python train.py --n_head=2 --head_dim=128 --attn_scale=0.0884 --extras=["local attention windows", "an embedding shortcut"] --init="normal" --init_std_o=0.0 --seq_len=1024
Each number is 500 + 25 x the weight over its row's rms, rounded and kept within 0 to 999. Layers, rows and columns count from 0. Numbers have three digits each. The size before them is the row's rms in percent of the matrix's.

# layer 4 attention output, 256x256, rms 0.0681, rows 119-173, columns 0-255
086:509483539551537552476491474489498484485485520490463498507520523497470518519489512526490447499525489475532508518499477512501488527486523496480542488490516502515495444526464492507526498468517516523489462493441464489448478461527471518485528424512504503502549484514497519479499504559498529480485575498529529485513519482476489498495539477519516499504480527522465532491531501541466452507509469504510516487488510502478513523522538491481470497513502496495508453522491498571495509501492519502461495499428477491531452499529503496529495511474505536505441499512480434486497499509498473481508545496470494510476491459496495488483499508499474485501498496428489500486526528469483488464453516511493495505536532477526467501486499485496506532512527468510522478494498441524505523466505532
089:517498499466489491516489511462507522513492514533550448506547465530508493472505503546490472497529528482529466498493477491472480492510512515518500477514495486503532495518502492523531525496438510497483562558469507489492506493457467507470502485500486497520497482471480510502503507481513463496516525481530527529526487491526498477515508521532524488520498458503518496467482509546546481493481522480479467491479481486504490522474512489498466511518504438501479526517460491499512505497497564541497465538514463542537477539528514494544489507478511509468496539549503482458529482507492476523514479513497522476489469488523480466474538518536498488431477568476508504505482484521529456454512464531483462497550545495557478479479459494475526542493508496466501495501517513487496479447507488
110:540495491540540472508441463486462538473474521536484498533505528531519548463496518553493493551472523497472475495476488509488462491537488535490480499506508506486480478530485473500491525530455494524501512524445538486519478515518460548485525517519470520476464512523521508494479487490470484478516507511532514481525532504492475483485482518495516510470492489544524527469535515476531504497505490490501517480522476472458515519502498550471567494520491480553499521453481486507453545505462492467526506517486458498474495499519484492501462506477512542477508485524474546547518525499494483529519480488495467532475505501486508502526496541519538531462499427471520521485453507467528510482498491508489495499512509492504515511471510513484513505513501512511499515489538436530484566518487527
097:461464509482546529500505476511487485508492505522490492472486493484474494488511523483498528490490493529505489503453498534501470506466512465537486494511519519500481565467463447508479463517509487450529507524516537528537482507534522499510506504487504503478535533534520512482481483530477491494509483520534504483503466519441460503445514504466470495478525469483542511465489465468544516475515506500509496488446515458482506517482484477508477512490493491501528468524445501526519527480519484478474517554460522485515510491478477457501487492525454493451470497557504505521503513487472517492524486512528462506480537476527485491510465527432435483519511518502512491517496440492475489478478524453506530483503468483478543500543524461517495515536471538483514485504516544494524479489469483
106:560505480482475478474504497497485493511488458488507530491551526509445517541507512502511502477494511498497532491529538552535489460534520523486534483435493517516499466514506480490477501492505503541458537479495515510479497502545489495521522482476535491521517456506495508521467504537498526475507497531489474493482512487524487492468517490527503525533471505533519484499495487519494451539517555506551518512488498466497510521500513509488506474531451495481523533505472501466489539495513494474540516509525501525498491504493468540466465452497542533496509472512487483502455490496510472514488502494506437541445556482493481471505492521582529487434514499492504518461483485465516487507547499510487493490508528497479510535488498468517466497470532529536485463497520452520489531525465485
090:516505483485499499513504512466518490463518470503544468467549419492512496528461493486501497471507477510504467538499488463536501502535525511482511462516542516512501478487538503556495520497472507488507472480515517499531535495513471533474543516471485530512497486545533496487482514494516506518471459504483523562512541506494447470491522480500506471550510527551511510460452487500514482547475476484545496495485503472534495479491518495496461483449530509477525481520494527525474483513520489532450466493507530515534481508483519500503513545534516470530519509510497499466494478509498502530484489503528509536460546483485477473514515483477491469475475557484482515512478496510535478507497523524508490493547519550438500466486519429490510507466480532516502501505511531495535487500472472
096:502475458486494496472559481501500463525492511527509505434540495470488520484456486499508485456520465520511427514494507515496524477486516503481495505502497543507544487511451464536467508478510525461498508452537483487508478457557519465528497518483482500481505556527503533540529509510513499452462520489513476517516475481511455512499490532518501485494509484520512497500472494485522488506504488470521482488500538500509535501511546520492510502524500505475521470519517516486480497503521523480525463476575501490460510510473502539493512509504490541514489493488498508486464482518486453519478467474508515521558475474530511502570457518517530489507517487466487481519526486501513534495553532494508484542504488515553518527485470527529469497486491544467451464539513486489538510492472511
087:462535477510524489496478480504534428499505492479491483482469458525508508530475505496490489448517490497493530524485496492484483533463475520528488513539558495566479503549456526483505501510502528528532505490517458506516489461480525465505496466536504466511485509454492494459506560507508551515499534511504502463463508497531536497471527494466475469489509499496468446477485510504540490491493503478508467463493500466510526521567509537525522500507465513536493474569492472519531528483479518488523491504488490505488504524512459520494519484516492505466512520499523480525499492518523507543491559539508498536511484458515511485505500529493467504484520468486547494506559484486495511528481472493490552492509473515547543530501514532512497511536504497488498499492557496493501452486473504
098:511515503491497500486525455494487533511505475481578448515512456478498529482503464460474512518523501469470467539469495514483527525521533504463516529562450485517459517484535518550513505502475506443524526521495542516523506517506471486488516477502464509470480516561506491495484513529520532513425502469516513535506479542514492452508454520534532450502518480516497545492496494474517488494472482512473486479497494508512508503487492503503470492478504473510526504503511541514488558542521520525463504503482500516504543514486483488500518520473466584491488494507512452509525537488472515514490449501542469531457518522483440499522458479544498480491511523499524502523499479504499479500532520495497528514493490488500493468501483491522484520479484518496492454521495519492482504468482484
095:475493512500517512505467486537482524498532519473489501499481501495523537517506528467485514490511505553447537503515520502499472500517486478508488459497505454485506441481480501493495493507516500504502462491484544525508513467496513540462505542476491504494458511514526495487491471478492519490488460517494485467477513469502475505502512454493514497452485498491440530502526451462491496495528449541442539502459496505517514466532512525508517465480522521519522545444470465480510510507508516498472503521506528494483543477510490533500493507576463455503512530536502479486510480546500504499522481500478523521531473492507501456517497486470504532486472590512485497524485513478490480519473491500500508532509465496470516462491472459478515534523497524465486527435494549472543504507540512
091:508484502508482481512462541478521470513500467459471504477437471520545514526529500534550504479511542524511488514516531469505491478486438504462465501512555529496480479464482487515533510520495533507509490501519478451481493543475494511495462457505495489524537503475517502476509505469523478539538485524456490500512492507471546476548516495480461511505440513498504495530495500510443464516465533495496526488494500524507492487483523470527483494492504517564496463510505480514542453446475488470497520514497503462536460483495510520515503523513518465509547495506503549465523506493485472484502553517467497487540522466554518502489509504480501463498479472471516504506500464476504495471464526514491462487557503515491490525464498486513514508469491480498473485468530534506495494523512450
098:500506495485476506498508556485495493480533519502541519524486462490544497473455493509515498526517545543479460515532495456512470470503517550525447482489535501525482501467493522522468495506469529514520513482491510464505489509509450471522514506470477538473562482483511549496486498484534503509477486546484532473478466475479502467505497470464542511485505505512499483507461487509473471494498493493484505482502514537505492460460509528506524477513528499519529510528529539488530445492475490487520491470508548533527504517471495501501539491515484474518541487474477521479524482465503477551528489522444495479479449494498464529478526475495463492521467517551491446536462494500454519515527502498515524520527485523440509491488496474560523460501467480486517485495509495491525533478482513
093:502491500579512463484477484503496510526503524513474525496474554532512528480513502516518487513481495515464518461506497522516514502499507512496454562469502488502502479499511508462507509534503465499502482518516501460480463474464476468509481541515499505511454546485484480524504508489474525459527494519504509494471527529551526505517483532477485507502477506535521495501527556479507536510494544471505523492514492496512540464488494502478538495544482460485474491498499541528499481476466496481533502491486515485506505518495442532539468512484538518502486480467499494444481459501534483486449519490482535497510490514548529537475480493491513558484541497460492467516510468464467532486497454525494444522468476523539524493520464504524524436491481484529475499478496458531511528493527528
089:491514523479502487479492490474503484466535467521542538496513520520489509507542477490556487524497486485503487515491529471533522468484497488471503513505523580512468533497440506506517518491486489478502500526479496472522524523513500488524480487551478476540524510540516496473499559499523507528518536538491499528528500506479503470486517501492501520527493492530512527490489524550471464494499509473489485500496518516490505493525538520536486482522459492525454463505506515475539437509497526482494493510520485544518505505502530497565517488476514541485520451519467460480523484442483447485523538507444480481495505497485457493474542524520483470548496502457511491527511496490488516478488529506523494497532527503517513514491484497516487517492561465486475475533530447530451479460546488
101:496483437512542500505460482472500496535480482492486493471532499541465489503498495514464516510486504525502511484510472504502457495519455463486490517463521535475537499528473452520561514500498519534476493496525431480499528467481518531492469450542477510496434536475508496474476490534501482492547533485507484504500528479509486496489486495511482509485488526534508502480492511548535514488518522492502514516493489510496502506498472491508482505473479493441483483496504502516473470498462501473482473500501507469486493526469536527547479537501496513525450490489493494486495490511504532492462488494527504515487509485527518460540503506522581492462569534461447525499503497457477511524492474483459510526476492502553511499484479510463478503506492548547456509491492496479573526498517474
094:463521461481498503522472528485519476505499520489483517529438491492522458513522480528532518532531518517505535510504495497543468508489460540498530498503484502510470475488490489495499481534495530529493462518544493501505483493478508513488489491507493491523516452471528468459505529492507486498531466510458485506482507501498512474509500478481518511474493501507518486495508504470520516497495427505491554513491518513505492458522513541508520468482492515492492528475501517491495486457478465461499459516493494469466460491507482503559488554521516467516524471525520576441527469512443516482520502506495526520533505504492502510504482488435516547510464517521542497513497503472556501512424497538465466486512489501481529501529460466491511500479476500491470518472478568493549537521528504
094:497483521508524503519513509518501491484473471481519500477528449505554490527497515498505482504516475491551500513501464477470478535491465454531474493502503474504525500491495517478530521476515496470513546502502476485537514453480501486519524499529511527504475528499538512477527490513512485516484517491513531517482481473476487523523485523479532515508512500491494489484506503523477521506521521451533484456547467459539480532490474457509491495514507485460505462449539524482436527539521520513484470444482512555502493506502520461503487502466483504548518482443520480482456511528544511558460498487548511526475480495461547481453511466524485511489505499487522498509489494499484526534452471505504518507450536531467505514490525516529534485472540482541512486512456467515482492506554471
097:495471532534507500521483493497484499490504430541499471502491483481542547493487481460468488498503484524507467506505538485458511479534490473494473494528534502465482520505500530482504503502462505460525502477496510481488479513509527495517503498470488476483502537531499513492488486499485528511476493465512518498506467485490482490502459500501486463489537513503485531470458504543487456472512522511500482465511488530528477508487493439473514470471523516509523492546498484491456466494519499516502541511530445506493473480538541484465508480522479465499514573516474527521466468536549560483463475498503481521536498491449480466532523533492507506518460519511492527483480559529550495513501498533516487419529529527504513479507547518471474492479492504513514516486485476499455505535472460
089:534474504491468514512505546491494509463483496536473542483460518515531457516520544496484466486493539533521478474462495505487545434501542508484475487486537536481454502501500458518481452468446527538520480491490518483476469523516520520497481568474494477494508504483480481475504475513502483493503494477527488489476530510490494497514534445481473508530512487513475470521483518520532486535506521478500460496495511531532474499494451464455535459471487518455531447475494491483509454489510505523482504521512491530516484491470520452498520518524489458515485495502496511504500468458513552533497455517519516515480497502460504486526494515478550497483515541532469480506506491519492498520505468499500486479538506523447503489501549505482501508533504543525499496498485566515524447499518491
098:511530482439485510516547455493484471514481511471514447484496469486450504504478483512518492504544484466481489495527524462495504539469567522488554476476494451567523464443514482491509523494535534451526487493507504485492492508457488505468539494473544473524547503500502526515523537490465498527464527529458504505483515509540502487481486531473515490492486523451558446472512482467495513539508504509517474496516525513496487486515525530491482483471462502536513515493501512514533505447492534497491456502552493485532497493484489481497490495496522494508527493501538475518496504502525486476527506499492497531453534501469497516503518495528494450467537519477529508489508485485484477483499442519484521497509527498505487511464486496512449537476491499485469508485520497474514512517442456
100:507520517504514487513510497478520521480522518542509487527510473499507501523511519473501452533509492511506482525469462471479550480467546508466525465561496491490509487525508533538483552487452506471447481494508479488457489544496498502497485469524464485477509534511496536500552498534488488512491521475501508495500494454528529478459494518551457475522548496514495493487467529558497528503473488503462481499477496517489495490532522475460507517527488466551518554459487489477497503483528508484451476515520528505491526500510538466469522503536504474509503470514479479504537482465501491525550484542512482516462515503461489504511528494495475445518514547480504467485463493507497498462536504469487515491558513474463438482450489486511523532500508495487483512522475526519489502518495464
097:508487452504517485498456494502490509479494507486516478482482474483513515468523495518513501510505533513509522536489508513507450523513480524485502500546505496536486524482454472517516510536467524465487502508483484480509486523478495502516465524514484480487537533502523510465499517486502489472522512523482462489466472484496487477496488513507537470439510481500556505495512527494501485482488518518525510519547499515467485515429522521501520530504489513466492527543535467498509481434473458493525523494498495512492461499484491500483490512502536484533510533472520558520512506487476455498535416481512512487515471503525509498510533485507527515500524473525468497495486510491450533494449440452470490474453531492544559552489461541503481533517469490466480521500514498464479555480449508
111:504522449508517479506505530471479552512506470517491525494563501554531482507521488516513487540461516504498500501536463460501482532533474544509528475495484490485494457501512490540536556462457527528483521499535450517490512506471450545525494453557472531571511504476511521466496484471535491530509538519528513528515512456510509497510529469522519519510531494532479512501476477542541515533531487479510499523512457516524489512502507475511482549499498519458506472537516484529494521529515496525495501476486532507453465497462511522502511492500500510531472487472503505475509495494494521467479489482546507490484509510487509506556507465544505490498498515547459510497521506503480506494470530449486514504491464544503528511506459480511475482474513481491536463528470535495521516487485498
108:482528509466464523487500534484479494497489479458522502493496481534498484504475483526492518505505540478490474524531506466520521492531523494495510486470492494507499522513551497479533493478529552522464505499548482508474534481507519558488509455526499525436526475470504482497504471506489510544514541480515501527539465510507542466467507487508553508515504540460482496508495510481465502518498495513473526473518491562500490514497519500496532513477482496482495443533512511516514469481541488475461532500505487492497510475457507484470512495503484439524517519494515563494496474502498533488507495571489472509528526471462474476517542515533543491470465502556511487500493504497514501521459478488523502475496498499465550522506564476515486500515474520532514507482506513531489538572445494
094:521512487449464495554514520505486511447535488507511529510432477479524450512494483465535498488522500539536496492518491491527494501521497513526502485464503500512548519482566498472506459506518504481500521512543519500498495507505538488509553507481545506489537482506538473457460465469480488524464424503542512531471515507485491526495473468483539516484519529486503448533495514492476499499513484491443497542519522530478518524536491552508495488495525468524529539484518538490468491498502488475496484481485486509488548492470548480511517486472474516502507450491507517526539507537502483469511471515518500510511507531470456515494493481489491524559524475529545516488476501491457542514497505513486511524483469486470500463513491468516498484516457498514525548511492471490486534476506513
094:483532504515517497517556508496478527484502488480513497521488555448515526493485488473526523488530433519477537503508502477521533533480473464460481534509529513485515495488508538452460505492521508472565483493516524487478521478539530483528508553481503516475506545550452487486487511481493534489452460506484498489473496512517467545497467512466493518470478506514474451482471458477486510499515491507499485521493519489511494494491472489510463503455544498476512521490498546520494458540535517504484477493515481522474513543503511508477526504451488511479519500497508500516481497519517551508489489505536527503481539515499508523526489504492489504524460478543449503522482499555553498483516521524501490472518482492480501455520513533472503481476474506533445542559474527527481464483527487
091:503483512508494487492530510537531521471482497468513469482525451503496534521462508509458533527512552530508493527545471489471531511505528456493484437517491459470494550486533521527493475492498511495469496456541460498471505507504470490479489473474477536501522517469469509486489433544478503498501484470448511517472478506533552495506449532501508519486530571495504507494502482498470467541507511513515475474496508523493470468495501498491533495493511506441505453519484495506528459465510522520495534521542514520486497516490492458448508459490496442491478553507500517521481495514523518526546470526525523509500474475483485492504552524488502508452513518520508494512488526512488496526484467498471512478505530501489527525497564543499500498529512524477526518490522528497498496503463530
092:473500502531464495503537500539486483512505449516466526459509488476498500534488465481471516460459487484502466482513525519495525498515495502513531498479496499548505545514518500456501498518551500491536508445546543525512509493544513473535506524503541428506519515478526534520479466455493533482476491493505482488481476481522476499477505533491484476490511509479474506493487480490504466496513483532493529499478529546477522537504491481492516547485466494499498514542469487519503524489461477497536503523487510542474468504495478495478466467546506485491497513518540478504477497509496517479464466539461479526555516508476488523547473515543515508545519529537498528492495508471482499492490469500542520512467481467504527498524510524517462483467483497522539496492518524496531566538426473
093:464524503508553535514482499490466507497514549535514522509517511493499484543493536486513495471486464503499508506426504516454504506504517507525524550507488456480491456500511505462479523471476439481500550576494517585525517478491480515504510463527502466521467491522503504495526490464496516499500496493515543510498523503502483473486514530544481479544507486538502538445524523491555541514523532477476493488474506513509478500539459477504502453502424498515489468456479496500497484502491509487507501524479494506498476510507505511525539475529510497481483480521484460499546489488528500499490545492493489532477502503487529486519474517504468507488527530501527458487522462471484490531488504507470507533527488520488464498485507479517519501512572478512519481498493514492533460498563496
093:464488474524487503542457538505515446489534569502475513508485483479513497511441505518488543447500505516485489498495525550489466497477483497528509510480544475497533486526532454424465478524492480504519490514488478515515466510468485527485507497468510484553487478464507501493499518458448533501510455516452515461482491487471516495508522495465487488489484507473526506538546442439506516483507473475508462476517465485532480522516489492502479499509476516483523497551518483490451544532533487564509463472511489531530502493501504540449536482530476488501532516487517493510496492503500492562481512461528487526497506482482510447498515491518484462476478533514515525511534502472506487537484528514502527504498500511490517499465499467524509509497509491501519472502489505483486493467483467
094:483494499518507563459474523517503471477535510580469472516545537495452470470504492473482498527476499503525469491480539469507474529524507462520490525473504552469535495516472474505487479482477481536520491492461489487478486544533499450559513487528481465512496505493498549525479538502489493452507504499516480500519482464485502542500518498503455515472489495505516469542500481545527487418590574480517504496494505488485537539514511505518520511535467502503507472518500497475462518498511486464504526493483536508498501516505509507482483486544488468516487502490502485528490474495462491515497466480489443523510502457507520495494526523478481520533529497446489481501485488459488519514514523478499546505509506508506523539488513494500520501477521498474520492506542473502496505500525499
104:553476509511499492533513512523529498468506489526509503486450482510511489476481484466526500495492501526492462527489496508501502521478533442469455543480533528499497499521532495500494516506490519469546513505519511455467495528517540516509503491521485532445485549524519479511482478468462498485468476519521495516490517526474469485514489509460500470535491504517488512541500509500500521516521534532515464533500544502477512509487484514504503514476489513510537457525471455510538494461446506525529557539529469498477501491559506476454479464508468518461506509542535491539486491491522527476507473497491489492478512518473451556529534531484468533541538512499547536493512506524480488532497474523518525473480494502525535510492515533450487473514489500445517532470527466510460509488472512
098:502490489521581499465481477489519477533494465499489476479560507517476509490530519514521487494511494502524559492488461552518504498513516491496456544514491517509492457520483448509540506524524494507488485511470507470516479457522516490531519479518498519506495526505493498467519515564506501480537523497515475488493480509490433529500530496486519500525515446526460473453487509524539481495543497516505502454478488503516482499479501488512485524516462571459512495505489461508552544514490525551465518503492520490494533507518506477491493483517481510482490504505512515481473524519545530484488530509479463477509468521538444484488471485535515529497486530501538512491524507570493483547512533476514527504492490500514489490503533489532532475517543494505531440482490514549512478521516495
098:490474504491506505461489502488471480509507444503474539434486492495497514531511511470519470472482488546487506487509519494512442439525486485540464474442551495489553502525449500463507504455529511483465504475566506474505526487504559479546483500481505500494498545497542475491491478493482486509527508511502469518515499458507489503471489504495520520488506493484511495489477508505488481511531534518488483537482508495520527487549499499505510518562438525509497531503485486494514483471468514485507482521519474454485535537473490513519481472527541473474516486521480525482507465487542475469474530530504515521577511529492497507524481526494516502525522535525505491507508512499467522502538454483506490499503439493504480498504500491527497461526535504520449495485509484487518533524500435
110:500567472475451529515512552498492506485506474484498479518526482500526451521502501461509526540536481474500474498500499470474534525514530506496535496494476468525496446473557482441486517460476508510536497478540504513502498467481491490507518494508501498573483486480510489539534538473518554486469494476481487510465536482555525493506487502488478503522481462495519459514507486472501535520525486511483487515517498525534495490510491474513536526538467442503488500495531489510518484504469489517527506479510521508466515536482507507515497438558455503493489469461502451496492496411505483511495481540488507527467483512529458510501498484535509507521527519529521464506518481462485499505494531506509513505499485475466504473469461509521495465480526512502513503498483516499467530469546524
102:505475472462501515487529538522466485477486491545483498491462500492527464496488536486520488471512501493508493510454553524490520504518521488473546525477486478521471483488519490452490473483472523496540481519523510545470502503520513494547485525512516465482486490511512479523505514505489499522499510479524487515469512539479486504472501453514469464508497461488484497525503570472513496480508472468536494526475518439498509523504502475488543501481483516476511518467475510476441510493507496440512504526491467452529458453521523446464514511564488499509487462532512528522480466482486488561517479512527467552475535492460530464515501552464529487535484507487534529503484530480499500497467506518528467458513502508469504510503512461492526548539489507516461490493489526513512518505478508
105:464530525527495456479473511528523481485500499486514496552565465515493510533496463488473502547464493486516479495476484492502478492514488464527516461493460490520502513539494473489540527473533487510469538504466489543505564519498468520533516478551544540503505478449545514475489528532538508491510534514546490561540486461520536485464484530527513548491479503459479503515522493483485506507518463477477496487508473509499505504531471542529495492483510486476454434530508556521475525507501529511510466472487513515507522516511496517544517503479499508521481517484505471470511464529505456528495551496548524479490488479484500480484498475541487483479516495479524486509539483465483504526495483494489524545479499511543481499513473465548496518491501488506510478462508484484519513489497519
116:533464465510499499515488515509508459524531521525483531522450463468543482507531463454503506521508481525511480465548504485516480454475482467472512493534565570498523537504448443527523506486442530499484466427506461454458483515499551505500499480510471460493474542489509541477471505491516503473493462538481485508502525424504490483474488492503445478454498499510501478538478550556500508431486479483529486511506526499489492481492529507472514476488506508493520484520507494522522498501488531511503482500529493506535491517521499502514511535499500535514503487502473485509502493474531438513502529505496541498483509489513504521516500496499498452495510515460460514517515508499489503483501503506516479496539519500520494496481480475507497502493474503523459520485527471491527514446482487
102:495532533497511511496505516493512500505505525529506522492509531465509455523460484461524435473488491538480482527466503560538549495517556535515474527496527497461438500517502467553490488488513431473517545554465517508508479516509526519523523497497513534490534501498499475481520495496481493512460503547479523560507506532498535496502486496500543524530505504569482480484477499464517482552535480479488478497515491459516482499494496475505514474439520472542488491447489507486482520491502492499501492509503462499549495479503491478525519526510487519488530475517516508499497491497492522513470467526555496518452525481509484482488507509487521482459503478475531527505499470487534489492504485519489483469522527521474491459510481474473499546508487530459534495484508531468511453514522540
117:500465449506504489492509524495515499498502487462459549482503493482501484521520494509511528535505488470525519531498492528534485530503506492501549501527469468511500496536491493523511514514507543498474438456539497554455498473509512543462494496522464517468529507513491442442504521533488532481507506494518484477514507468515487502475512485519486468474517494477472529539499496463510507525514446518437518485517502492484509496549473522480469471473512460525515513528472487498481565490475476510469467532497484521479514480543486501508503534518462496472461554535492514523531484575496521487523502521531466518540504486529456498489484493474502530451541489506544524492531482516520517490510503511493523541483553478536495498512517514486487520540476513519510523489500471532531499517509526
096:519518506540462495448507476506493525498480469539528450554528508549486515500485478531517521552477509486463493491498520430459494516519531481502452504509514501505503533475533540468506487506477489509518509499506509466520514509489452451512492538501473514522512519485501517508469523508474517504513530490534544474499508516536533471494469542470468524441488518506530465497510493502510472478504520502478513469494519486463501550536500525486505514519432492505481506511471528523419500564499496480500473545490473512542511484509486509482513485496519502458505510541457481537498497490464544515471489493522469502490519507472506508545522532516494507523567511498541466508503487483497486473538475533523502499459505472495520539518524523470536520478498468506507508521506493515516520512505527
088:540489503518495495507483510511509513471521477523543512503513489491505466510505489479494461509554468457521523528471504499541524542502529519498535523538494480499474477490495528495488514479436521482514497505488500488473512490512539470482496556524485458531492519516509489477506554513490526452466527489516511535482532487523504495531501482536503446548519495529506493521499539524500531490491507524507534533492532504496529525477520508523493509508522540517507483552488544538527466516514541523449507528494493489506557538501540431526511545477511517504488528520457443449498480493477519517479461504463529478504520513452475523473529518461479518539469534490507499509489512506471477491507505522544473489511533512469493498516529493465499525473512490465443503529514477498471475479478491
093:549497499495516511504478520495495526504529466470519492530529543537505514437515532490520518503495492502493510533558499469486482483520518518493539513527492488496528471494482512497504511547469519514515482498483539517452477485510507545480492491482463483540479517528471472541501505498511535510492524459467497457468496520469491523493500440560495481522503471505473541492506485528504482466511519471501499504553515521548503480504489521535483498455468474490442509497527550504489496522472501532499462447480493523525510531445514461582499513483462503508492529444502493507519523494555513463495477511538520484495509568539515509446501454530519523476536511511497497495520491492489512475514528509520466480478511487491501498543472523506487498490488474497475521531497494486489490487529489
087:449513504493549513508474513484519491488513533496475524492505474502485443516519496499523497512504487537531501528421449478503469532461490490523496501549504510473533533499482525522522530523517484465501515545526507511515501520491491496511491481537471498475550546507520516470493510468485440485512494510510508518493501467459493500460504536485526501517518497484531479479487494524508508522480507470463491506480529557507502465492511497484511474488512507464530473538510546533489433512529544499507515502495508496483444507487502497495516500452506521511467511489493476498493476490477534489509506476526527504482460524464480535558521499486467524561505479471467456523458543497487504514465498537468498483547485528530540449496460521502503511477468498499486526544485539502500488445520505
093:533528510531474490488509510487490490514522459436468486469522477520521490508500503506516514520509510492480432514534493518491543538528499518471487498497525491538469487441513495511512503514518448508532511445492506446556455511508468452526489507510506505546519522498522498540530484496523522487489513504494493487463506477515545508510486536451462551524470475511512468553465551488477481559510482481477513488522494511519519484476511498494509518494518484532491510505493490498469469476460521500514500496508478480500447445493513510485491520524531463513529543482498560533548500492478478484525475494503477485494500512498535474506556501480517485494490473449499519502510532498502497449453501501488444492538489514508516498476495482479545524495479485473536517498529529508475522528456489
111:465537517518504513459496541515518468498527504485530526535485507477486496507479457482520520514473450499495498486489516472544514469497504492540487506486497525498481522544506515477519506488562480509494506505515494520504539501553523483531519484532540546445504501501521482510489522522519535491446509507556497521527507514521541521441472508484496532468506498488479483525498515453496516476499533492474488470528502491476471544554474497514534450501431464542488499515512524477483498549530537448529491465465447508528500508489488523517518477488490523501458489481515478512491480477515503489467514532470495509498495477489456482531523517529484516493508504474533518507524523459519518516499467551495528509484520480532532504535506545476488550508505498530498517486500458488501515484553539
103:485489514491512508529522480483500507495497474505479505526509545467467468530507485456492489493486465493515513472514477528510551488467527524483549497490465483486523516499546490492482460529529461479501467482487527559476490502517501531475473513467533479487496510516488509540498488535516484518490464463516501497487497514479492526458523484531459503516477501474480525463482488514490520503481469476522492541530515484559498500504504484489473459483543509476523508485526536485470490488496506500502499457492519524480467471509521444512499485491511482545458499449517456485510474543517498493547495481506522501460507568462513532426483450463459506512509499501514475494491501509463503468461506510504439487506558527453471505506511486530511488490509493523495523526461463550448515504523485
094:500536495506496501528481460470446502506525504495446525477494522505481467526516497514506487455461472470523488498488481512489524469495444520471560517486447517538528465504533444483504506481504457470482503487502482536526503464462533512505490483518498454518465481497511465504506511441490535513539477510537476530539530488492470474470534503505468493550486488476481558460519486529517553506492481505487508492504511492512522498469503487490471492489499543499506509595498489517516467464466498521484474504473507479542483496523478517523493526522570523526492524500505511480504505513500472464467522483506469496501522512505472480513505480473490490523469519435505562487510498485513515503447495529479487517500505527537490469511512451494509501515489491521494498475498464516507521503482465
089:536458497485510503487451494476534531492471415498495476459509440515486498490508501460494513496471497476539485487517519464465477474548516472484500485536535547522502509496438451507530499533477478486476464447517463493525501515507541495500456508510486485551477556512560482526502502543504485520511507483500476528465527474501482525492461466489462466459494492513525500478503514530500462450489504511495511493518503521511471493501505470523493524508495498476494482509527509508477455514531505497511487483465471492492477521497502485515519473509486516520514498481515485501519523503545468448475479549524505512480443512475525477497502491494496503517469504500493482517521535488523487508437517521503459445496494501488476513509469524515503523496539457498522489523452534489438524496519486
109:528527520538505488477511496501529503537527562493505518547509500533488553495511528527478480504514502492489499486511455462463537471456478518523478463489513475504495485518494527502525511450503499533459495511455459490525515487491455498513522494503501549541462486458465510516534507536521521530486520487507536445526511487552562515556509510506482556485493506518453482559524496504507522496477525514519503486451500512467475477490514522478511515495478510514501521515448523475513502520496509520506477558503524512497513552519529477473487514505499465486553519534498494507519517497553525542455519484479550488458504501505555516488523528493524488495468534489482475480480504513542464516487497485502484493506508513479457500500509525481522490481463464515471529499505499514508481512488459
111:534539517511478497530446498486490505513525535474525500541464453496525513508560500464503510535487508514482475496510493465498485497481506519504512433500506463570510489501486462474514517512498517500452501459467511513529515508454463525474479478517532462519456503463539576555537495477558520490502456526470479486497531464529549483483527500512463513514465455462534498513529554488486541485463506537511498516524487490501511484506504531514533461507492517511510526531514478470537491507490480516519507500535482554492504518506491494493500487510488511488499535488499490513511499473524465485464480476468508515516500527535473509491514493522501555508508480540492504466502511504480500497514525493486482486480540477487502519524491535491465517502474492491494506505518446501442494447494535
083:477484465480532490500481523534531473436527504512524514500498516483506482497524435484513463526562508555541514487466499496534489490509513510517473497462509513490523509523497473475536484501500545504508547544457552485487508536529477502556517514527527510481511537495516523458489542512490461485474514495509467525509504497474479528497485507504564549488498519469520466540501490501500491501522489508503532487500512468495524525503498502527512475543524500515517504511521470500523527512497505461510531487505544535459542513537491517509488493544490502521516491475516429500470466520507492549507490522456488535529461445495490504496472492477510528500509516526522479510499458492474529507502463482525544544479512507481535521480530525526497477525516537495462502469503469506537515496550521
102:518507475519502502529482495536489522499509492542519480530502557447517534486524509460501497523500498537480536437539515485535493480486496503452491518474480548450529455461514499479479503511492490495505484467531497498544467500490499471510470507479464483501475510573472539514510473511507487506514477533485461454475492483500473541533512485469465509497518488528505490493489496539468489513522485513497443524528464474524473477528488532494481517525509532479480476524543498502557507513528528481508482464526546503491525508451498506479511457504499501512483476463524501509503465461459503441491478507488467481483493514512480505488510435481517518490485521517513487529532497456505487521517511505444566547494494480468520496523463491503471487503488523477499486512492524478525487488523543
100:519516468482514476503521491475504517529491465516520486494528485493508518533507510474509519509496501508485511488553480479511481503508513510493469496503508483501486486488493518482500498478461474481473504454526474512513499431487539493495523512531464513529464505503497525459475466529513530516529472514499534524502512477552478464480504492477478482519480495557449498447501542538514537510520534522519491491455536463467505511516479506481538481515495527534551506495460466480453479482489517483525515544477497490508466503538509465462500482552511458484471504545471532542506491502525476525509489489535470528521475494487517482533471538489493509545513534441492531471489557497512480517534529488456553486544479469510434506516498489488522528538503498496541472483505466488527517478496495
095:477558486523496504498522456519502505483484529501476488528515493479472477524490502446480509524505471494492534470481491505462526513475525464486514480488462479514482503481543481480457470463524453505483515465501454510579494494480497471516502517505527534520477504480528509465523506536443523520500530509513486459457544444543536523475478530467514525436537494470491447528554484460496532514525479496496486514515518461517502500529499489506486503546510485489494461485547483505501493505505515478511502481516544475465489538518523539493526501528516486528479498464507481499495469501490452540515525514500471513502502487509523505481470469491491479512512477480510445530526462479475513502482493464487533521502510472518480516463485479547536475514510535475485477485456489504492510500545515